Weights of a small GPT-style language model, trained from scratch on English Wikipedia.
Size: width 128, MLP 512 tanh GELU.
Architecture: learned positions, biases, untied embeddings.
Training: a variant of SOAP for these matrices, 279M tokens, 4250 steps.
Each number is 128 + 32 x the weight over its row's rms, rounded and kept within 0 to 255. Layers, rows and columns count from 0. Numbers have three digits each. The size before them is the row's rms in percent of the matrix's.

# down: layer 17 MLP down (transposed), 512x128, rms 0.0783, rows 267-291, columns 0-127
# up: layer 17 MLP up, 512x128, rms 0.0784, rows 268-291, columns 0-127
down267 097:135131157122137158123133136107115079129147151173078058082095214173153149132141131174144149159147096138143146158131106090112143167066151120066123081153063122091099137118080180141148083118206139152136124082144076137159059121081075152150104148149100098111193143033124147170178114132113179131140137165162114146155158095136114112130132164154125137109140150138158101140172125173130129143169
up268 099:159220097098144113128125164172161145098175153118132131159109134117115164153117071143156093103137073142151116064135131148094104116131149153112108110147112118120086144119135075161141135146130074083147149091107127138121096098141129080148105163128090085124132133061153162113121105167093156108150133127107182085094124133020143115142193139192101070101118176155202098148106080106104164134200
down268 093:114076167205149136160141121085160097164116092127166135141210152183134167145122169135134171064125110122162114163165119126185127079128132143145118078118104148183134152114081174127114125102170151160125155137112128125178158167141121142091104133136096147183099127110107098163086131154130160157064139136108181128186085134167156166174065121050117086142097097117084153117110162113134096167185
up269 100:076147092121113143101083109107124098102211149110063161159100104108086084162106088110149080107064110089104067055135084132167132069167131165134087121126126094128178141154154100107118135141108135215158131102092108157141102114114161114121080165126127147110099062148188150114112114087168096095182098085116112146105083119106124115150132109153063093127127149127177118164077124122080121114127
down269 102:163089098185120147123157156100171124130113154171119095114122193080124134142065164133166157097142179131107104128085166136147126096091106155144073092138091131199124185117148160121038104144114148090118143083130103132105099117156132107093159095100152132118142173157131133150117090184121129164142186119148072092096134117132130087084103093099184108105065129190123156107117141092211161073125
up270 102:169158124129092132145167060148110134103124159116124146127141140160110096175137139104126119058147127076164116114139052125169137119123178212114067153154119085090138150145097094159120113162084129101156158132151144139182083148122146114079158134169083168112154085141156113198179114124160113142139152170109084125189126121183067162117144105121079169119074110110080104082082105146186141145165
down270 099:107122127091089125153167146045122113132087138068128111152126145124121145155092117130140192108119088121127118093174183107160147097126090107147111084067100158193139092155140161179140150123125122167074113061095136109163145143042161125170177095144136182118108107101098167079152102103165100145076117136131163143091139101166076122148131096088116125091149096151135149089141073161106079203137
up271 098:138123163089130201079148127140130119089106109119181109135158133120144161122144090176078093055138131144087200159138130102110067132178103114075092159175130095122125172147100132105174099146116119093130121102094139091146093136172139118111156126052122080103138112144215119079101114084143157188167076161118126069124184120142190145137085140104123148094145141156084093130119146125171171162110
down271 095:204074162149118166154091144098055141119120149116203109135134117120148126142116100125138142151076079163129127116080099111042087127127121139119118083103152173168100125139149125117180195068116104146167062165149111193156131090147148144162194142156098145150116138132181156153144138112130162162150084116125109113163177123109063107164148107183130104175049111157148136097134117112159125148117
up272 103:098082128097110118157087103117156145131123159122164085145162140137107087106153191072156080184120109134161111086078182104159150102120071154097050150139143123059119131111172084095099137153120083094126216145143139140088151122171101121128185139036150190120082120127147137108144103096087145125153144152104115137187106126150176104120168071126137109152147178118119191142162135128117164119125
down272 105:119111078134163129119081120151117135086105132150040078110141122101100166154116111126177166123147161072101105112108112158117154123144156066094138120112178082165155201139086108168134156166134153105127089102181136107164158125131155127148039133143138100135171040099170097193144111064151105149101130107127141189129148092090158094139115166102121186129136080174110154143116134094108103163091
up273 095:087168084095145076120158168124109123170119175143142092130156101140123059163132166130123143174158143138167144170052130105191099100074116114142092121085148124178111097156110152065104160068096113080149130083092156190102091127206143136130122118149143119131133108113112188121108097138110082146105089128149145207146130162107119109073142135146113127140067133146135174119115074053167120142101
down273 090:162112142093128141166145150067165150070135088178156153186099114140129115148130217123103128153072166110117145107206142137163101113159108133160178151141120146146148178100137141096131156171139112118115106140088138119127164148132085124094126173149130113151201123081190155181152147123155123146099155082087125087167111145146088106198117084156162095133062133108137069079102142100080126091071
up274 100:102148123103117177145125134082083172129170155122151057145072165189162078092116139156151107048124154119163106095134114126115094167105120091160142124126147093110067171115079125165143094120094143143099109138144115122167115110109181098160105153097134100129120148179162126213105128145129147117111121073109091173168082074117167077078132061144171120100144096108153140044158170115104118122155
down274 101:149181128155176133084127169137200091133120096060151135077161097104141155180148177177121150169082091115143120100107165105132088151132164102091134143146107147097101128102157117144158214108104182177127114132129092163102175169110089175141139132117122107119116115107081142059098160153084166190130104109127127148150181135176162139162141195117092108180143178103165102125145124162142171124084
up275 092:149140165171118160127135077229113118088123128158152140161177131119133097062148115108127158144091097093149127164122119113248142113155135120176092107123145150077121119076168133152119107147115142126170031136096087163070084112143124141144091091165179123135085095111134142115160140143123106087164169121135190118175142098092146156178132164137110066120138139117121113146097108095111124095078
down275 093:172127087071122139090066097139073126136153172119104153152120137149125108127075160142132117064146084103134112113050133093110131122093137166165099035129078161153119151120141129157178116076127117129079134123065141204109159133130122141191095133127076165059108123121086117136155175158117115158111152116126107175095160182106165105091138076144153111080141123150121159079103107105114151077085
up276 101:106112064163139128144086188152108129126079095131143072103108146168109143156155067078096148059164167174132074123197091070146162143157098102105153149136152161112145148117110156167124052113142160126125090169145107140169140147083153138104108065130131069166111163138157138141136172116137165151107129128199097090117123132099151125126179166170161076108075141118115121088138132177097077087153
down276 097:127129106146133108154172102165136117158206157099118152119106183079055138133096125119146091153111152126092117126154102127106154181112148174174128083125140159130124148102082200166126127125140172091106079153166053141138129178204168092163111092155166122163144135124096137170092146082046066143139111112092074117099167116129181153117151161090134149116184149131081105108158116107093151149101
up277 097:135148101131105141139154168117123110122126130144087083130157145087126172089182070124079102194211126134129158129097126132066107141145114146151081156210150146109100102097118179108129123096034145152096115178144127114177182125086185121159126102099092136173140145116111122089086122108154069136091150128181147094135124157122150088126140163105149113189169168108103177200163149128101116100098
down277 101:137091088086140097146086146179130101129072159144133159128134156119187178082107144110153225143104108157170104113134113103211099130132085098059134123140071139108064106144152129161146121138129122097104135158128125208149124096141146153130148128139115142148116162088166146094114132186134157122102080047077105111111146158120114160096171141086149096129134124144107134162180051132102171148071
up278 106:110108117148174162089096051118159133111073192132158147084110092173094147135101156157169140058135104126115162110163150076139123128129111176097068116143140142162168071138109189133155149147123112114148100085142202100125062148159138169115124107199082163131105174097103087158128126075122120041104116083089096119122112160090150144122084125126146124084125107118124132077089147110091159121156
down278 105:129128094055128085154140175166098126111120084146128116064127133123148093103090137071093218197101159086097133092128122124142128163143111105173143113132045160171107102109124072127127087104133129092153182165111160132141091121138129115121100138073162081137155205202124182147118170194109151149102116143108189084159155126145129169128119130123134118161130144161138129104109178089172139095103
up279 097:208157125104118120094105148145190114139147088179157127093068170111037124096156094093121172096114084140128189152122164097166096076102119105125113120139105162128162145130110109111139131117138175092088118127097085102099075180099140073159144111137112131139133108057113136133105109105112174131074150105168134148109081112093197157095099113137083172116110054168155148081093104105150113165161
down279 088:123139121100097180129110155062101161157074080077144112137123179030153102096154128144069093128084135135181126189165174132131151133181139143198107144136147090182134105158197119161117128159163088139131129078156157122097106155143147093086151161108083138161109155098130132140113106131204139107165118155128205174121105100147139134126150109084127133079111099134133083119115086173112153082125
up280 104:111105122110142114064119090093085167185117067173137139106101159138081117145160095135078149072206158137117116065100185124136077154109109104111039099089154166081132137077083109097099121202128150169152118128109170115113175115136069134151110103157103103122132172112086103111089136109137125090130156105106160130087100156095083087100087105131107172108096120144111067095153115112113116110164
down280 105:129143149122169186147160107161136110103098153150108107204160101153134062118153114125178120149094111159091169200141118143145148148235125175113094139145124096156131134176089153076164093177130102132146091052131167144157123110113226107121131109125179142122129059108134102098196161083168135097106110128109131111148157058121107167153145169105130096151141118115109104137098122114157124095117
up281 106:156070089174187083099126133169115098090179123089138131114138145098123123108102133104126067165097073112115126169096121111146168148198141188132163140192097108092097094065133089137082101117106179109140090137072067128165116157057085099109142112125148164152106183141121123125125134130204138178172181111153139152035099107134110092129131120159083105142153144113107132112126132109104160134121
down281 120:180068129122157122097169210098140160095133107139157113142150101140154186096154159137105118151099126092114105132128123108114131138151199122214091123128136133144126125116104109068149085105079160100194066094101143124130127092126114116168101095133093149145162130150129148094097147126128121154091146150145182106101069178126150138131061115123145133222134061131076079106135070203136103100132
up282 098:132098125150126126086171124133163089074129136174107087104124164078166119125168146116125179137156144125132117114174145141141100148142126028078109168189159138114213120185145100119121131144118105142172127090089073091105070108103129157132170126176120076156127126075186082119141159152103063123105141084139137151085126105149141076128138167127195073101154116178097145145153162144076138163141
down282 097:105162142140155119137077119106063123127122119144122106081150228097137131125149184107145131146154155123121073126142170135077124143158169179112122123141128095083137120081158071141122153138105181169120149166124158166148116178094101103167200130147126109074065122189142141096091144112141150200094104141077102151146176108120134148098119169172119112125144183121110097085120123163101155034169
up283 100:140080071141195143174145135116108067139108083155135099163119116117107135120114128182102134162144152135129065120145093222114111167122129143197117141104155133137156153106140124082174084125147093080179174096162125110096130133155162141192162112102118136105116187146114128102083096110109122102093127145128139117135161162092124145111164161128133137059073195068115206123126149141076152180179
down283 094:102135140160135101138062118129188153161068175108156185125109073166141135117095097149119138103120187137111162122088167092186128114119113077156118151086152173122116068129128146148137091142168122135098081096145036085115194132139135171130120135154132144125125121091115150193131139143174175076070180102121141121129086128059098113123149097095103122110143111135141198114085104088090074155157
up284 092:126123105132120149087140127122144129134122166118171122198176117102069120051129148167109130100078140033154123100126096080075142120126155119155091138078064183126064130128172029118163170057109093175087114116131131125102110116112157155124174111084087123127090075145111157109138145095221178107148151116144118177115130133124093164111099133094112110111112109131152108116117134094114133103119
down284 102:127138153157085106145041136203098127066169081159134160137109167149182133127083095146151120099170107190117128147143191162178102147134095118160109130129114140113154124162043208153140079160141140121159135139125129094175116090145132069201113155155095064169127160143119136130187093141082162130149123149102088105130154085134107144164131133152181099099153169138105157152134147177116129126132
up285 096:121113162154086097100124092130124100121120143144120125123076101095093163086121103148122092114150127147125109107088133138142177080158134069108078133116198169148096075140137110167185047113132164127154104126134086156154067181087081148186120112124138103084123145126142158125159084181160219127092133148098147128113139084102195134149037092180072141113124085122133092131116102138132158103157
down285 089:073079075075131149174091120140065120163155146066116130130094189106114128199132107110178146189117134075117174161092112101115139155133094148082140159119136190105117130149085092117117164168157100113120099054087145113128156054169180118081087116081107102113133101102162102101086130116156129112172116123152138129146183143139116148131117141034162117122114152101098145188127145103103153114131
up286 103:121154132109116105125164104158095111129149143128127134069092083103101138142088141118185133078113144066173140149120071140144153138155113124121128164120096169085149123125108084169128141124107137182195154123103125127170102127139131101103140166130185107174077083135091196162138105111088150100127125157171112046068174112130153208064131141188105171144148130091127064188161141086168138131170
down286 108:156149148138106107172146176148154182108127195062098116209094106125126104126183094084111094174164131144132119155167112136168087065146147148139151136113155173170067144150190083126160083121129120160093136136169076115140121161070156153125079145133150126144136093153112136152116157097123094145145129127160149126080148165158134135107089148108130130099131088227149128200095169102066108101096
up287 105:128097127107115088120093134090121135131095149133156177142112109115125094164066159121098105128162135132129126101098120088157056110152093057107133137125082175115075144096142182166121162174143106111120149121125181112156144125178114206138173149121151073157104121173155198173122147135156110128142135135090094147090076153101131075057130050101159162108093151041097099104126126152092100149168
down287 101:144098134098086153100098118149126117120101094130131126143237160090164064112183164113151174169113119086154134196128150156095105078129137163183126155149093129138106111141125108157122097085204173085140117120102080122144070075086125140138096143135135138103151146151136130108098139133175152077113112150091141108053124165103153128160127094136134174129086086188141198105073084140088158158122
up288 099:111066113106101129167140099140094136117126127079187129094178151057131098142109093117127117093154085061178121099124122134090147079182090113085115140111166098107125170230143132107116056106099161066102158178085133093137175181138165100134151107157151152081120196118143111101135104124105153185166142124069103171105106154132113131122115125155103160150171115123171103093119134098108126154083
down288 099:134162120204159092153125120139094108115137117122063146152099081159087175162175153136133118116077157142126123148128061140168111097080097069093137076114135162122114115124122122165115110182150169087172065171086156127118103128093109138166157096168111060158134151084190152060094099134089075111165104131136082120100113133155140128146189103148161107124082157106124128164152114146146174101203
up289 107:146181155120193134108083111169120128162136115083134153194129153117159084172106095097121216056133120165150137141168174155091158130150141140137114100164206111154114159150102135134140170116158128114212097117123123103123160112089110108138101146131076194102131148117121116127054137128181156089156126111127176190160153087183126120120140105135135159198130168094145108111145131146185081100154
down289 094:150095134105092098125220155145158130113171164130077120153123130108149127134171150177152069220132096103109175138112145123120084101124125062152101166119096143126129166146178084127063074142190144134118120119150120091209078158090127158134146101161102097123085032141138164112155166152142119149075147113161077104107094139119115122083122153124158144104092095152102108115111105114115179140095
up290 099:143125138108100124118147164151130132130186135102218161123160176095119132032157073130133087156161110088111177107143117085153105104131090119143151139143148170061110201137126127182194142154146107125148101098131107085105182117105102123142096128097041128126105152138140054112143115209127120123097117144082081129099158139103112110148175148141133118118157082123140143175098070132142069137163
down290 097:171124105145138081156114112146147146119161115171059119192068114186094138180091133122141075077148134170169094124129091155122180171074081147147089115101078154156125113091143120064112113111104151116141148138090156161175081115117172137148161131136150167133179124160146126131059170082142139127164125122152213138159153142136129128105124147087140172112137134157062068146208132122130117157168
up291 091:205156066143167167139143146120120138122160139157149080090094175138147176074158133135093114148154190109171211115169047132126093104167107166134128161126109180155071104108122065161117098107149093122146166087081167056171132124089121182154139122179128114085101117164165129110146131101151117112145112136152095097096124155096150136167127094154121121077166149118116138147093062103114112086141
down291 093:131128109113127056109091142143135131157096118119067197126096120132106153123102136072078127103109107129190054143143172088178094137128188082127141088087160089149132176143119188125113108082150129158133073126091195081112138157148107175138116074106123116092119167166087114124169105131171130098134083126079165065199142137113106152151100155163108178122125154132109091151184127149173096113134